Weights of a small GPT-style language model, trained from scratch on English Wikipedia: 6722 steps.
Each number is 500 + 25 x the weight over its row's rms, rounded and kept within 0 to 999. Layers, rows and columns count from 0. Numbers have three digits each. The size before them is the row's rms in percent of the matrix's.

# gate: layer 5 MLP gate, 1280x640, rms 0.101, rows 245-344, columns 360-399
# up: layer 5 MLP up, 1280x640, rms 0.108, rows 245-344, columns 360-399
# down: layer 5 MLP down (transposed), 1280x640, rms 0.077, rows 245-344, columns 360-399
gate245 097:471539489485507496471527469510530499520459508491500512520498470513471488500539514518483488498539496530473495495485491500
up245 100:529439467503495471538504547483487536488553436500498485457498510510513504493540511471484489472479525522519508448532506511
down245 098:513517460545502531479435534483485470500527498499527497511508444479546482497454500507473500481475480522542465519476522532
gate246 102:489479508544497468480464511507531516544464522495519529502503508519508484485486532482504493507508490503537539497517492468
up246 098:479503495502517507509502485511514535483500464487469505530518485495551452482499471510515445488510532471477503567490498510
down246 101:468512489499496464507501526517503493502495513510494487488508513464505466498523460470501556513462523489504457487470477528
gate247 103:512485469541564547517489495500506495508532475455498523496501490507494517496493506495441498537495503466465473526516503578
up247 105:517511498455456512492515412479497518507468471429460515481502510518494465498504469471510521503527511502446467515542492552
down247 100:524498485458492533529524526553504473476491477450506461505511474481517482521459522513492485495481489498537529496504495490
gate248 096:464481490482478467511466507543546491469535491482476480461538522530468494511470460473478490494502501445448488503512483536
up248 103:507489501507486498527508496516509492544479513484469544528491492485559437490497520497504547504504502472481512469521512538
down248 093:539501495548445513508460460496466517492489511507521496528499488493542531470518505551494502502466500539545488499494490511
gate249 100:500451507496476453492490505502517507478474460490475499530485489502504495472482524474491512499493514480503476503504476481
up249 107:511488487511510483494487475499472499487545462486455517502486499506519506477513509480484527501520537525499479525497490480
down249 114:496489520504460518524506471496497488502524497506514496499427484524519487537492488508543536538488475480474475452529494514
gate250 095:506523481530484538457530514479520547543523464503536525513449502473456501494498555464508503534486547459514499503488469520
up250 099:481512492475511519485539542471514484485499490502509456513536503498531510491514490477489480529480481447490504484487523499
down250 100:475497471495523490517515531561506498506482500513512487526483527483494519491505469536456523544460452463485572528499502499
gate251 102:489510479487486490491504474514492515505492521518541504483508513479509509468446511529528528473495499526476563488488552480
up251 100:493470490494504486514537527542468482457520463542538500506474524532489466486531518480504483506502490507488474527505486501
down251 103:470485478492506479505470504478514533496525548488498484490502514554501499467496520483533502534498466517503487517528510473
gate252 094:494469499512481504528479534530501503486490475496448503503535490477492492496491519462508502520506455488466523517488508558
up252 094:493532517505556473481480481508505481455465502537510460514496489549526518482508479513526484515496473484527461492500483450
down252 092:514526492504480518502477516511479499511508490505447504464514498480506479483406546487458507520476500491531521474501523498
gate253 098:446470464555519524493466527484493470506500498514493521441527485543489495508522518477527481492462555515481512512463491535
up253 102:513495495475497462498496508458491498510547457521480449520497511461542512543514492496514498479463518472491524506507540495
down253 099:542480543498506490473444484492509492484511493468521497512499535483477455528471516539457493452496475514474489442498445519
gate254 104:499538505511521499521524540485492532518506540449478517492456551501511510472506537474490448525519499468530519535501481529
up254 103:512498510455480502498486530477526495529485519517509498499523550522513541495480503481472520477506523512526494527509487534
down254 105:499524567486499489474534504471476479478522508547401483480506526477468540503539472517446489522475478516529487466539487542
gate255 102:521548489529530495488560468543502517481483505516464526549479488525493499478541466503476512504506499490496480504500477533
up255 097:546474450500478503521504510474502528482483494531488479463499504499494486506496495527551472478522526486502488536535536498
down255 096:509502497515497479521515527508465529494480512513486490486503511474465511465519470478534530539513526490501510473499540500
gate256 097:461495527498526501490495518527494472478460462491494469485482536474523516489451500489476491509456521543560470518501525508
up256 092:509494521524515501493471553475508429482513475489491507495481512505492470450483533503511502531537525506515499495498469499
down256 097:490507525472489483517515515487513474499527503544509495517466480475498523490550563543496514538499513527507474482514526501
gate257 094:525498501509484496508489517508521500516507512516488482477465497468458519479528518519515557501480496544526481513522514526
up257 091:498494470472527491490494520500512480484475508510468510489450564482520521488504506459552546518497548512510514548496518500
down257 089:481466469483451517494472505490489505551480461457537483482489440502477539513506514482476501448499458535500511469534501466
gate258 100:474502534539502505500472493496474464506514496476478489530487516457456503498475489453499532505453498480495485484502504492
up258 100:488495479510497478488544503494508565490506473490476489513561535493498542507481514484546526531490536504492522487476483493
down258 099:534529496501503466507478521497507505511523488452469496463496500551453481490468473511488518514519523500486495502471482500
gate259 097:462500499549477477495500507484512551532530494499491513485525492524484479503551497506521527480523480486512490529482472507
up259 103:512489509543484520483420482488483465470497507484524500497490430497515472468514536503496519481531549508526489526476486485
down259 099:465506538519510544511494531518469530521496474490524515482509485502521484532489496493503483512527491496541495492452439492
gate260 092:528500474501502525489488527503462478512478530508542513499485475503495502506534488487514511526548494487525523537515489480
up260 096:517505470509491522529515484452499472516498543505520458520481519470515505487533489501513500498463513476496500510479524520
down260 092:529466513430452443501509461520481543505494478473484522544514554514480487520481514518556488496494509494493460480487496480
gate261 096:480517490495513498526488507514510509479528502510489498459479516465513527496502416507468466505515479534509503528562493499
up261 101:477517466488479483491500515544504484497491485489460506507479538500530523483476469534458521455529472491508553492484538499
down261 099:502520502507490470500498419514490490495490477465493488454526497500485527496481505542495480505513532523548459500494515511
gate262 099:523510486487510509484502520491523544529515481476503502510488485475492478453521506490527514460514531477516455479493516526
up262 102:509515496515468521472498543483471449450506504503491493502475531526484528494506535496505551511513530471475529486485508551
down262 110:486491515472502499531469503495504447510527539480497473481531487522541506440474523502503545476472523484479488494495535524
gate263 102:475516485504536509443507514498478495492497483532484492509518520541562475491477516492485520505451515498420500501498477492
up263 103:489451490485495514457519505546517504535488522542509478534467525455454502528506498455513477467510491494508484510491488527
down263 102:510527518507532426525485519524548509503489511526482481468493472474515502555524517511500507521496508483512474513516505482
gate264 094:538517516505522483535484500500504474506484465484548508468517529525512494475531483472472512460475508499541533501516494534
up264 095:484474461453516456518513492483487473530475457494489511473529455492494499503545474485471525488522456517487511525539527511
down264 100:544502465512474466504512551473492494489464494518541545468539541473467492477480508561507505507456454509487510444504508492
gate265 104:495472479503518520480534502545491464514514523447520488567463460456502443476491544486440479496467500504536483506511469490
up265 100:517492512523536456513464499454518492545490452504504488475493490507499548462470514520515515506485486493483502528493526507
down265 100:472528508464517472527520518481520458515497506529519474462512491543490511503464508479504512495495484501466496460480484520
gate266 101:559513474523528548465533505508509504520484541475480534494501454509462522461523525494431531504477535486502464533491496500
up266 105:502463459494447456482482516515513453504469469494501526537497494508489498506520474520539460499488523466513453496502502514
down266 107:506507479471515506474516502497506481472474512496544530504498494486454445534495525471487477506520550483469544512482513517
gate267 098:499500476500490498504463485474497505517497521490568460467461463470501543489544485510477507468481491530489470477513546490
up267 099:509508512497495486531508484512481480497482468469500511534475472502501478492452477507484505477514532509482531493514514512
down267 109:553471494495513519542494443476518502544477523447493532516456490463476512501559511477544487494479515479521459510474527535
gate268 098:478473466444513489500512493504507527493519523534458515532438528523498522449504502478452520558524496502545464496481505521
up268 096:455512500506542507501481490493476516485537453453512490539468537489483491483486510516553516511488497465451505492560521504
down268 095:512528550508466538461533491534500456525539499483547504500506433518540483524471512563513470484496497458452527478479516481
gate269 094:528494528521536493499484501487489525460521478532467491480495485526458472501517470477556496519478443474493447502489515532
up269 100:528486494537485479497479465478516526498483488511543488490498501523485520495496458490509510508506497473500480476469512511
down269 098:486534488523518499476510539501513486524479485531522521511531529512528554459462497483450458466469507512448528486457513487
gate270 103:490505506481484503515467487499500510498536524535442518498500502490489497475432469526507540457520518486552487439491436490
up270 104:495511505517530488519517414486505538491488471492475491504508501537545505537496489493462461502520505534441485492501538479
down270 105:536515502480439445483519479524470505509505493459459470453496523523525490491465517510491474557501500506483454493504533516
gate271 097:487524555481497471456525521501499477494476495460484514508486496497525534552453567493524527468443502513531526479522516510
up271 091:545518469482527462471506505479525456485515476537552531478535545525516487463496507503471529524458504533472467507495496465
down271 099:465513461445472489533521499460540541545523471510490442513524483489472506486489502535472524491518526502467514510490469491
gate272 098:517500517487523491467489529471514519487528482573477489494512485514509527475512465477492492505487459485500507532502500470
up272 100:464521490514506487498476505507512485508466473522468455460505515542452505490510555530462480481455462549496496479543525525
down272 102:463528478536540486519540486527444464481508500516467531464486468494495566477458472519495536516483509496479457479480467525
gate273 102:518478506482498506533481516511502507502531511541518489479494487550512501476521486488475495503509445508473518521458482519
up273 103:480486515503519497483458502542535529492526535526490486531477516468472487456542505495511510488482536499489484497595535472
down273 101:487464511527495462528494492536501475502508466498479504487482482486486509466496486505495524486491542538506507551507503519
gate274 098:474453501530526528477522509511584506477515510509516491529503521459497449515480471514495494464493486556472514511481481493
up274 097:534518524490539486449509509525501495514550532505476481497510537494488497523499459506486501513486514494481507496530515499
down274 093:510530518519513470494505535467529519478498533504504435500490536537506500519513501486489503476510482506549546489476537492
gate275 099:504525484476517527506494505564483499481474472538476515496476516519484517481490532495506472502495480452510517500476439533
up275 098:505523521513513504524478563508523522515516484494499465508550539442469505474536508548507562496496486487502476513468486515
down275 099:513521479556516481493485467516513452521484540528442505526512540503493496515523503479493515532551495500536508508461469461
gate276 096:446485494486462482495518497526517492496499474481490537501464501485473490480530498507519484497531551510470517497474482497
up276 094:503469458528480474496504518501547495496519521500515485499515517503499534498528479500481543457462544522471529521486532507
down276 096:481483517502510491453493508539514498480494536519499520515476528486473517474525480485491512470508508497503498473512503497
gate277 100:566520464487487534500522517444498493451555508497471474483477466501456482472514533530509498481491539472485488492553511515
up277 098:553528408513481506500504522468524480477497509498498483521499468485522466502495533536528482457523485500499483476510463471
down277 097:501512484481471556527502489491531536516492508513490545489514537527494461498514487501498502495491510499461497499485495478
gate278 098:489486521501501524509523510485456507495519516509491493466514515526505496523488541547539487506498496499543455508485499486
up278 090:466512528518520494540495523476502525496537530505497500531466491475480526503511507520523473457510498518552523500484501493
down278 100:531489494509478488534517466489508489504489469462490557493500506494508530472515571520513483492507436558481505496454477545
gate279 097:499487464514512514499516518492480494507490498505473506499484471523441460502524500516475467477514538513481496536452519497
up279 095:478527493540487465478518513462513429502505529495510488481521496513500535501484517512456489526447484473497511519492534522
down279 096:508522495480497527491467481501479496547442508498504512533523530469487507462500493524523521512528535531511520507486557487
gate280 098:508554499528488472494521510496594486503491476492464527495492529492528432488512517487524516498476472501467515522567488537
up280 096:539516449528491473508468503505503474481568527454529479503511534484523478541516475465499488513486531536459530553543471521
down280 097:492465507530536496482503548470514504480547524491506496493475493497499445506547513534469501547530531461483495456481507522
gate281 102:477523542500530516446513483509481508519453487463494482519488536518493547517515480483533511500527509490449528531468479480
up281 106:580516476497520515524519468507510519521504526475462515520461487502551437514458513504526514490462519504470508480521474474
down281 104:482488500519470500533498511454515495495526505560527467511474477505499505478473514498517489477465520502487511504482485491
gate282 096:532499498461472578508500464478542506479499503529533457482486518501540506533480504512508519493525512479470469495497538503
up282 102:462480468495508501557493560537489503486517519508500523513465565497474500489500509520465486462508477497486551511493529504
down282 093:517482474515510536489505483514525495490519495478513514500475461462523535514526498494522506496488504490539551503507518444
gate283 095:470479467499545511484498440498498526503487473529543484557520506554468497500511438503525505504478497493462458494515518496
up283 099:491504468464505529489519521511494498515471490479533481507463448489488547502521525485478481499518509526477506502479489537
down283 097:499515433479495520477498474507488512504465496488501499471521491467505439479558481494533532471517500544491516468497535520
gate284 093:506478466552500470520466536517507483474511533482512426520491430461495505472457516503488538531527503520514499465465555513
up284 098:486532485470528521526470490496531522540508533481491515475452489506507444490479475507504494522477456549520527509468484495
down284 095:488494465523471490508479503487479479501491503468540504524506537493475507536472501485519480513535523516481478472498538537
gate285 098:498477476508503515522498460486481535542493500485543442535533494573537532517502502515518499502517484504471497543481473498
up285 099:513485498502502459500463505481494469538469503496498513533484522487489487522497504509496529512532485537500453490458488515
down285 107:491462507515463460492486507461509516504478490484432499505509492499492500498541511516532542482521487463513478515535490460
gate286 112:522515503529545525494507484510507538500523505525518493528531483505555515492489467575511480490475478501488527527456509491
up286 119:536537475462503522490464496501479507554478519442486523442542522478504523457522485457525517526449507500513473519507522483
down286 114:497460503484490515516438518506525533506535492504510518505542498535503508526489499461480483499476494514523465499554501522
gate287 104:464515496486536495518505488522490474530500515476501526501509491538540532548530460538495495532497476467476485523510500482
up287 102:483544474500475487499540465467468509507521504511475504487467487502493524473464504480504471466521514513517479501482500467
down287 102:483453495530507537492520474476441488464417478522510472512548463493507492493514475480497471459467504464530539475515514530
gate288 105:469508463478471564528515506544496500532490515504484486515501485466487493528492466496533515518468520483535529489454509481
up288 102:474456507526507510495481515469531497504488503505487483506465499491529511486506451479500525488494504504467482517491491507
down288 105:490518477517530487467480518463474460525452530470509519511492510489468507528503481524489486509516487529497498474482475533
gate289 099:450458533511503504504477500495501522485523535476480512496492479476496533475502500509477516463484520472500525498493549510
up289 097:494488495517506525504552480508454474543499458468555462452505507495517468522490534459490513449510466480562509490532526506
down289 097:500489505505484473470535470455467493491488482493500475485447514483488466542465517456505491482501505499535483502528491490
gate290 100:494524508545504491555433496493501494480526486486508510511497488446509493478564523516501451487481493491478503487492515503
up290 104:540468454460520490501521472523489512456446545498497485486550497524478553487520500457573525513480537533483488484512491549
down290 098:504497466459494548469467466516495499487513494469532495526527509497508524477512483526496525514489473542509469523487550523
gate291 097:496463522523534504466542522501505500444458471488496492496486477513471494478488507488523536497546498524525508521515529539
up291 100:485482473475468489569480509478536519515461514501555508515469502536468498504496445499516471514482489531519501458505554527
down291 096:489480524502465497498499487491516465469538532463496499500491506527473503488513469463517456520486483511475493557499554553
gate292 101:530467485500519555461493460518499500479452547481536531491485525486490485515495479480523464527502445525489482492495531527
up292 097:506511561445509454473517511488510483547481518511489504440519449489485488487548510526471543511518533471510484525505509528
down292 105:505561511479500432477496496493518493513507544499492492497509486478524492466502513473536500486489575474495444465526527491
gate293 093:484437492478521504525516488529505516477516544530518482498483515558485504477509533499473503498491504473502538460476489506
up293 097:521460493564515509443493530471485498475510564529493515475506485473535473502537545545470488521533519432477516504507521491
down293 092:452473518490536473505517504461512532472516520547505484534434516518514495476461496505491504540487476496472484476492500485
gate294 096:465527529462518465514476500512481503500551495491527484494515472466480491495441496526479498476493503484439555506509446456
up294 102:475552472541450485460489525491470493487525490459530492481452507481495458523484487490514528520519463502477492521531480503
down294 093:532513492504471519534522447462468527522495532513503516541477458522533506469474500539530511510529521500495505524538502477
gate295 097:512493458519547488505466502513445492510474508426496530483463486485444539517499466555503471483529534498490505497513502485
up295 099:487493479539494480480542504520477518463537477482530501499514535529497506508498491487552473511529489510487500519493447508
down295 095:523520467499517522456460497525512464510472522471520523477483487495501489532498484530472548531483511518530525536481538495
gate296 098:506477516501524504526524482517473526525529505524484482465496512496482520471458562487471493484479488470502525482493472492
up296 093:507488507451485493516550469526514509481461495492485466529471506484459455573456522512476482515488512514505526557512538526
down296 094:471507508506483522497527472546476473505498517507519478489504516485516495542485482516513518472509504495479493507503539551
gate297 098:526467472522560497461495513461452523498513470466491524501526538488527487497533498495512448479529460476508540486444493544
up297 096:521542493500527458537493467497475478494498531512471532472469488569512551471513517489515485509495527501522518486498514541
down297 104:502477434484524503471493480524491455479464505460465521569520466549524492485508466480528496515551513476501508432481484486
gate298 099:494501515535493438493472480476519480490472506483513471544544507511526509467495513498526473540495470495516514445526526498
up298 101:495481497495528502468466522518483524478528497498571525485461497487514481446472485486472534499531536486498486488457490473
down298 098:462484496480453469476457486470503485469456493470545503456468464481482514450514488476492506502482526504528437537485511472
gate299 095:526560445478490446489492510497480492490438489533520513509499510521505485469562458471520506477491525461498502500488457482
up299 097:569470485539498496536476548483513476532469477540480504469489520492511492542481499466483496503495527529530517521506464529
down299 092:493540515441505487489510478526508468514499548547477530503496498491512496485511475527501474512447495503512511492503490522
gate300 099:504518499492489515532469524460517494500485494470491539527470543515434471476502498482500514447512507537503486498489506539
up300 098:475459471509502486521531496500511519525494492505552504465477504531497514519503496532504536519509495518533489465522488494
down300 094:442496518505477486483484492483463492451483451529494461487487517466515472484472478469483515499480506478505568476523498486
gate301 102:467520503527507534477512489501525477486493462540480496537510489477531452509486473503492523500519516480497490495492480541
up301 098:509462519506488519543482527538494540519495539492475508480476489523518493453521525463514502493482489455497489536522512520
down301 098:462502525479508531512463472523525508489516514524499490486469512501492516498467512486519502525521489495531484511481530492
gate302 094:511493533503474511477494543471512493485522514515521539514521524425550502473517506550460549514496466523535474480497511530
up302 096:512491513569514524535485512542502450522504501486498515508475481472512490458503482506504499507534450456505503452483533491
down302 092:525506509504504508502508469552565506560518511507481495497496497483447544492494477522529511534496523527450472532516470497
gate303 095:508471493497474528510481519499484519499488509535554503517535473490448481514510473512464509480554434541504465459501555492
up303 093:494502499502500513549440530466467492478496451473489470504492458481440480466495476470459470513500503513503485505495551479
down303 099:554463506517530488508485475508498506506502491494507467533483483531522471526523506450438506496503512506496478511551529473
gate304 093:512519524512512518535482459481482485493489533479508542496497498507447509530460484463483486481487468502510528459534559510
up304 097:522457467481510511480444536498467516523479566491474502524493511516525488526521526492484512499457506556500451526460488482
down304 103:465479466493480512485484486461478535509480520491495473497502497525539502483538490465488555431487428562527465451490485532
gate305 097:510493477512449491492475501503556452503539449517565507507517483499484448556484510543475497468510474528539478460529503507
up305 095:511475534477466497506470508490502530493468495492487470470500469511477523511521479535511498449544496494520489512532501517
down305 101:494462481512518506506485470498471491491495519503490516481515486507488530462483521506506517469513465469519504440491465467
gate306 095:485471501491455539508498504504465481550466512519516483509446504548500504469511512511492516491471489467495483494505498525
up306 096:505514504476490500491518541484562499466521548495500493504493513551446482505501518554561514539488499484509464478495485526
down306 099:495491509469512519501509524507495528500504496487470497460501523519417485483521499506497490498510522508540496487491466528
gate307 097:473541522504510548464480563486498494475518503496460525508472490495541514472502501461444467500500503511482517485475439552
up307 095:520519514495510535491471494489496493517510516562490519489439516511530508508509413491481550474511520474523510531533507516
down307 099:510486501517510488507496515505495472512521492516466525448494522520452502514527513475505508499472524486528527527555462551
gate308 100:511542518540495488492474543493514498488482515496456555516467541499456528486501481500477508532475505511504464508503471485
up308 103:469516509516531504501455511491466535538523508524522524503507499484556503445527481495473472504506485490434522477493487481
down308 097:513503499545523490524529448508580489494496564505527475484505491507526530541504449530493514502491521521507513538459470529
gate309 110:509456531486486529492502461507556496511475532537515520516513444554503507479512491544497527491478513485510541498510476496
up309 105:474467501535471521493476482492505510526514533510511514535498516526507516493540494552496528473466509488504475495524506491
down309 102:481557492516472464438551500504480486502541485512455530477506526524529459508544502475505483454486522512450473499534548439
gate310 106:524513486487486479518495497512492498513486507486484509538485516457481476529475496475525537465507456467516521537470479487
up310 105:448540519476566533490506490590481500505503437523497525461447487501519486489536484486489451476521522505493493519489496470
down310 109:517549521492499542502469485552518494508529508542503506474528548520472502495478489510490473505466524521502423504515500516
gate311 100:497512488495538474516451484529533533545447537512456524502477503485482462501488494499517454489511487562538504481515531531
up311 103:492516514509492538485488506514507471509486500532559463466468507493436482525542452495514525534457507493542518499477530484
down311 098:529504478501457467476475513511457468487485490487527549499507524518479524525479489516484496514488481498525483470551480484
gate312 104:452481509571494498502494471499466500503522495534492451464465471583532498534540474504519495498457523489513490519473510482
up312 100:522516526536505531535508494502531502494521491540491557479517470492499483526511488541534517493543457474483508518481524541
down312 109:528509524489464525537456523515504486498478525446522555503520479509480497508516503511493513525526489498506464478569517496
gate313 099:501484482505440479517455487481527507474552518488518497502510549490504523476523500571521473503500477487497519503489483528
up313 092:460538493491468476545489443495531485494514450534498490513472519474498515460512499492470466479512440518500487505517503504
down313 096:451475483478506513501512498524516485530498480542531518519494493546528496501557483518537468516508539509480551476458529525
gate314 100:536531520488527484495483543511506430497502515460511527497496512495479537516509511515531486542473495517511453547500521532
up314 100:516498470483482481503443482514517498476506512495525562512537547509534487542509494480473512490492484475466474551489476504
down314 103:540461524522502517484491497537496485517539485501500518489470499461490505499479526505461488476505534507541508542448493513
gate315 095:479519524463472520488512540487522493454532494485498471505499476542514497522490511468459503491497480478540504480500497487
up315 103:514539501478502512495536500500501547501496518498521491466484517519522465464463486521482508496493512519444505518508515523
down315 096:461474503506547517514498528529487512520526509498540504503513491489474477502488530534523462520521493512521511531522529513
gate316 099:511480506491497511497480495541487496535470473541469501538511492511482499516475520491473490517495499508532461481493491528
up316 102:490495475480491510515516489515514504481517535478530502517545483535507487515499483511539513546506491511443480497518484487
down316 101:492511470493495537481456516475478523508492488504453518481526498521474458442506472527531539489551511520471513537519477508
gate317 092:504491512539482494516491539520458492459493496483486545506528496522515495536529521484471501426469491515528462514465463526
up317 090:498465471455494476516530491523539522449522489512472470489500487499532507494463568471514510501535488502472546507498515528
down317 095:503486459520489475497487518541542536517523513479471508530504463478525515475507504485515506512504487472536496509483459531
gate318 100:462520503449493504487511489495487527531489518503453498529539487494495466512502479548444493450536520512499476512512480488
up318 098:521474525470508517541515561505497530507489540519453505495491496494531471486508464524521496541506512493520502513565536484
down318 096:518456550550466489520539523490480522539536500473493477470529512467516494511504496498499495514517493501506447533510497488
gate319 104:502510496495486487518451463510564522508505489534488511456516505518525560448514514509497493508486484488497507466483461479
up319 103:490505505531549532487513507450503520558517532484511468516487515480485436501518494514530519465481493508502510536466500484
down319 104:471521518479471504509475493554479490497514543485523466511518519513446486509510469456496499472448483500520493513452497509
gate320 096:510497458503437547502453462513518513523474523524506479479522520502497469475486512504539524493500461475499509478521476497
up320 097:509508511500523472517518523501506509466516516515504528496487489540485517515535464485472469511484515532488512503539524503
down320 097:448491486486467483487476540493489514444485495457508516509536504533438509488509474475478498533489493533519489528480525497
gate321 097:482495488509463466557507555513523487510522545493516501539497533526530489518495513488434454526481476513489491484492527471
up321 100:467493541534523474469496513473552488477490515450524500478525471478456498532515510533480525468496499515538489482520494493
down321 095:489446477512540458464550489494487486533500548518485492506438468459543524524506469529467559496475506480516522497418504472
gate322 105:542464502457488516460478450512508486503544513525503477489502484499500521514520513474472519478466537469525478489549499497
up322 103:491516497513501513483509527509482444519479510559506510469530524526488479513476490511523545527501490534515510529467466502
down322 103:510524513492500513491557516487577507500487504543535480464507506537489517534497517474481464489476523519493516508518539516
gate323 102:495516483558472494473496497528502512517539473478494503527541499442506492550473513427535524489471498519482556487511511461
up323 103:527491457508505517478489529484537498489527458502491516494529485472508500488513506503487531497495496508497488514547487493
down323 100:508506474492492481478489501517515465521467488442504535487525503479534479470491511454490499525516458497513505503537484524
gate324 099:487550498494455466492562504517490508451507523529542529513504498458511528457495483481492485545515476494527544481478480505
up324 095:473534533470515535506466459516511500522542515481510517518493494518517489491509455489490513541480504486514478498533497541
down324 100:534490482496487523525481471474487490474491516530493510464454482490491504541501478527482479474530511497466491503516507548
gate325 098:484499491502518469517476510527470506493467518506537481496477509459501485478478492499520499501525492488437521496472480508
up325 097:477517506499490478467514490494466455475518495497471544533461491472492464450504505502486461500499514514492492513439534494
down325 102:444532487498482478491569489504473511454521478503467521514500470481533456488513531495530501506468540482525495479524530557
gate326 099:485508506490554488488490517455468477555485507450508481531495522512489473524475477488483531484516513510513458503503471471
up326 095:443527519507527536476497510504483530471497499507474461453527496532525472480507516490504472574471512469481500513471484482
down326 100:485507471540509522520502509490546515503515490513447520481490443508512509484500485460503451489458494485500518514535542490
gate327 100:495492546526475493516492502475512495436489479496481510510455484560492527484497483506511475515492533528505494483506517492
up327 098:501478497507516469473492479480503477472437465484468542503503550525478579502503506469499507480490515452480501456500528485
down327 097:525514535495492416494540504512490493511502492542518526449490483523503505479480487529544508499492503505523539437466508536
gate328 098:450496467493517512492550477477481511463551488495486500502490518545500502494533460474494482500481473488467528487467512480
up328 098:513480518514452501499451505512508522506491461526472527530534490475481486472493501505463509480488510542530494493471487526
down328 098:502486493532479471485435520514493507487517433495482481515480472509506499525456528481496467482534490504535542541480487513
gate329 098:507457526523480506528510467537504524505499516504508533549490505464471498511491519515474438503517532492506442556513511555
up329 094:491489490516468528483538529504505509482492479474473470484528492513548498497514513452488500514479477474457520511518494488
down329 089:511499506497500437497484519564456511512502505509453502537480537502509519512449516535496492515415506470468488519491508545
gate330 103:534477473483511475496484437483510456456444530494483489504487458535503536488500510484492530457565472509497484483513537522
up330 098:552471539515492511469515536505490513455493474488506514475482537502499498513511477493515496502488515514483481491492520506
down330 105:498514507532516495507479527407501468483516509500548499535494486494534502453481507507497479511482466486479461497481492526
gate331 099:472460477502491554505489485464455509488477524525483523456531473530540486519518483486475479488523501514499526496474520534
up331 095:513493488471568482476503523526508467506558515493484506445506522519501488516516513416505475510498472524522526458493489516
down331 100:465520493535527487522503460519460521498515484490490483504500488500494510502505467493502494516523530530525491546503502509
gate332 099:567444514524498484508494478505512460459502480533435487535514439514520514530520490486544485461478478456527519493539512481
up332 100:479542482518514498514495522493445493542498547518583488499481521466509502495502516523475514521547503485536469493459477502
down332 099:464510495525477515493519490464469504523537507489558494507455527503501456506488517484501449532542517524522484503503518471
gate333 107:472494461491497460534488494504552474499485455492475508519504492506496505504491501491511486471512464487524488463470493543
up333 110:515485491472488493516476485513525522522480496531461478518469503518515443511525465480499512514507466500512454457534505512
down333 102:486461476514473507494510479485505508477470497490475492519497508517504532539523537446486525509516543541522509528502501448
gate334 101:498484465499518492543497512477485531476516486522487520537524529513559459491486500517481504463464496507512567490495461493
up334 098:496462536522461488494509484500532532552503470479444521478478499480468482444500508478510498498501515484543443522521534479
down334 101:497478526528472461514486470482457504498510488529491496510504429518513541507506467535471495489506497470475490529501538536
gate335 104:492489507507494500480474509507544501468450509518512514472488529495513489499521533499483524532505511505480503462489506514
up335 109:518512501480510553514512490544477481514464499542452534496517518497508508475543487537465517512524513463548489523512509517
down335 103:515503498508526526484505536480434478504495519497486495475496526545502462468481490549493536492497527438545500511472503465
gate336 090:506483484483501465464506483429500512498480465489461470507495473520519482487520463529508522502510505508497503501522527474
up336 098:512490491498515453496499528535513523525495504471499495479492530495489508522504520502506466523516490468473495503555513479
down336 093:503511525526492536488475505490477509477489488498502481486533463543515494518542478479504506474494488545520518473457504511
gate337 099:470455483529542479533463468494504498490470470457516551484482480499547515499446532521490531476466505486498502446510497484
up337 099:525496502470491514480497524510514472503502520528495438561541473502471496553498474462515501485491497473507504480517465520
down337 097:484520473499495471441485520497469499530503511507470465511498493471491514499550525493475446523515501483531466557479482520
gate338 103:572497524468543515533459517491451534505492502494489523489452532488543468523526508564500473496510519457537503519469490506
up338 111:483504509519458500484487458474541455506500495506475487526490480511550469505514477503523536449500482554514518515516492484
down338 103:477450471499491513509540489556547509523479496471485522468499470456507530533516484466500508441513531476497476469535501460
gate339 092:554557502550475509498499501498508548509523514474499482543503499512530525489500483511514507490506512519534464491485524494
up339 086:442500516474541524460511464518471453496486474559511520474477473488472540522455527479487460494486509493431506485458460499
down339 090:522483495505521508518486449509474516527556500458516498493491498505484490515497511484516444483489500488513525469472514496
gate340 095:507529521479482514466513506475532496525543494500509486513476511496494540496494485506508483480530456432514527498453452484
up340 095:498485532495522503508487495451499511506493512481497487504513492481525520495503477466493508480449469529505503487552488491
down340 091:555510488517491488507478462428506487502512520508468496528509500511512546491480478501503526501494453448530491458472503466
gate341 103:463520562534505539476404496506496525523519500481532495522507554521465501504559492515484520516500470465528461462518465508
up341 098:535518490510518479562466489478507459504486501535455530521507499460502461494505492487504516516500489476461521538510510436
down341 102:493474483499500446507521476507549516462514510461516468514520485498507498481468539467508489545503478475478490491470485501
gate342 104:459506507502526456506524485440519491439502541503474511511518489506521526491480491521477536534517501492511517498447473461
up342 105:500478506494519511530504500471532512496499543476449484543504495514536564460536483525496505513483505473463477501466519486
down342 106:477549535489468499482490496482485554497497531482529489499513494499568491526527500513513512511529529476489500508506486467
gate343 100:495470471499555517483499447505495529499487488516502547502487540504446503473477493492492526499490489498464505477466506495
up343 104:556519505486557471497501478508539494514533476442515521466495504483497511490501503532549522505490476477509516454448492504
down343 103:538515493488502467524467500499498472484500474495538525535498506456485489505464488506505540531512485498519510534495508492
gate344 093:437504509501550537497453506440499483508569592517496490541532542512502509552490518466537539541527500463499497526509494510
up344 099:548515480508507506516507520495491505490457516473501505458501531498506499500514510496531489460483514481508490496489512488
down344 097:527527507484466501527487520485476494509512554502515505512489521528481495487486509519470471523489507514535510503528489541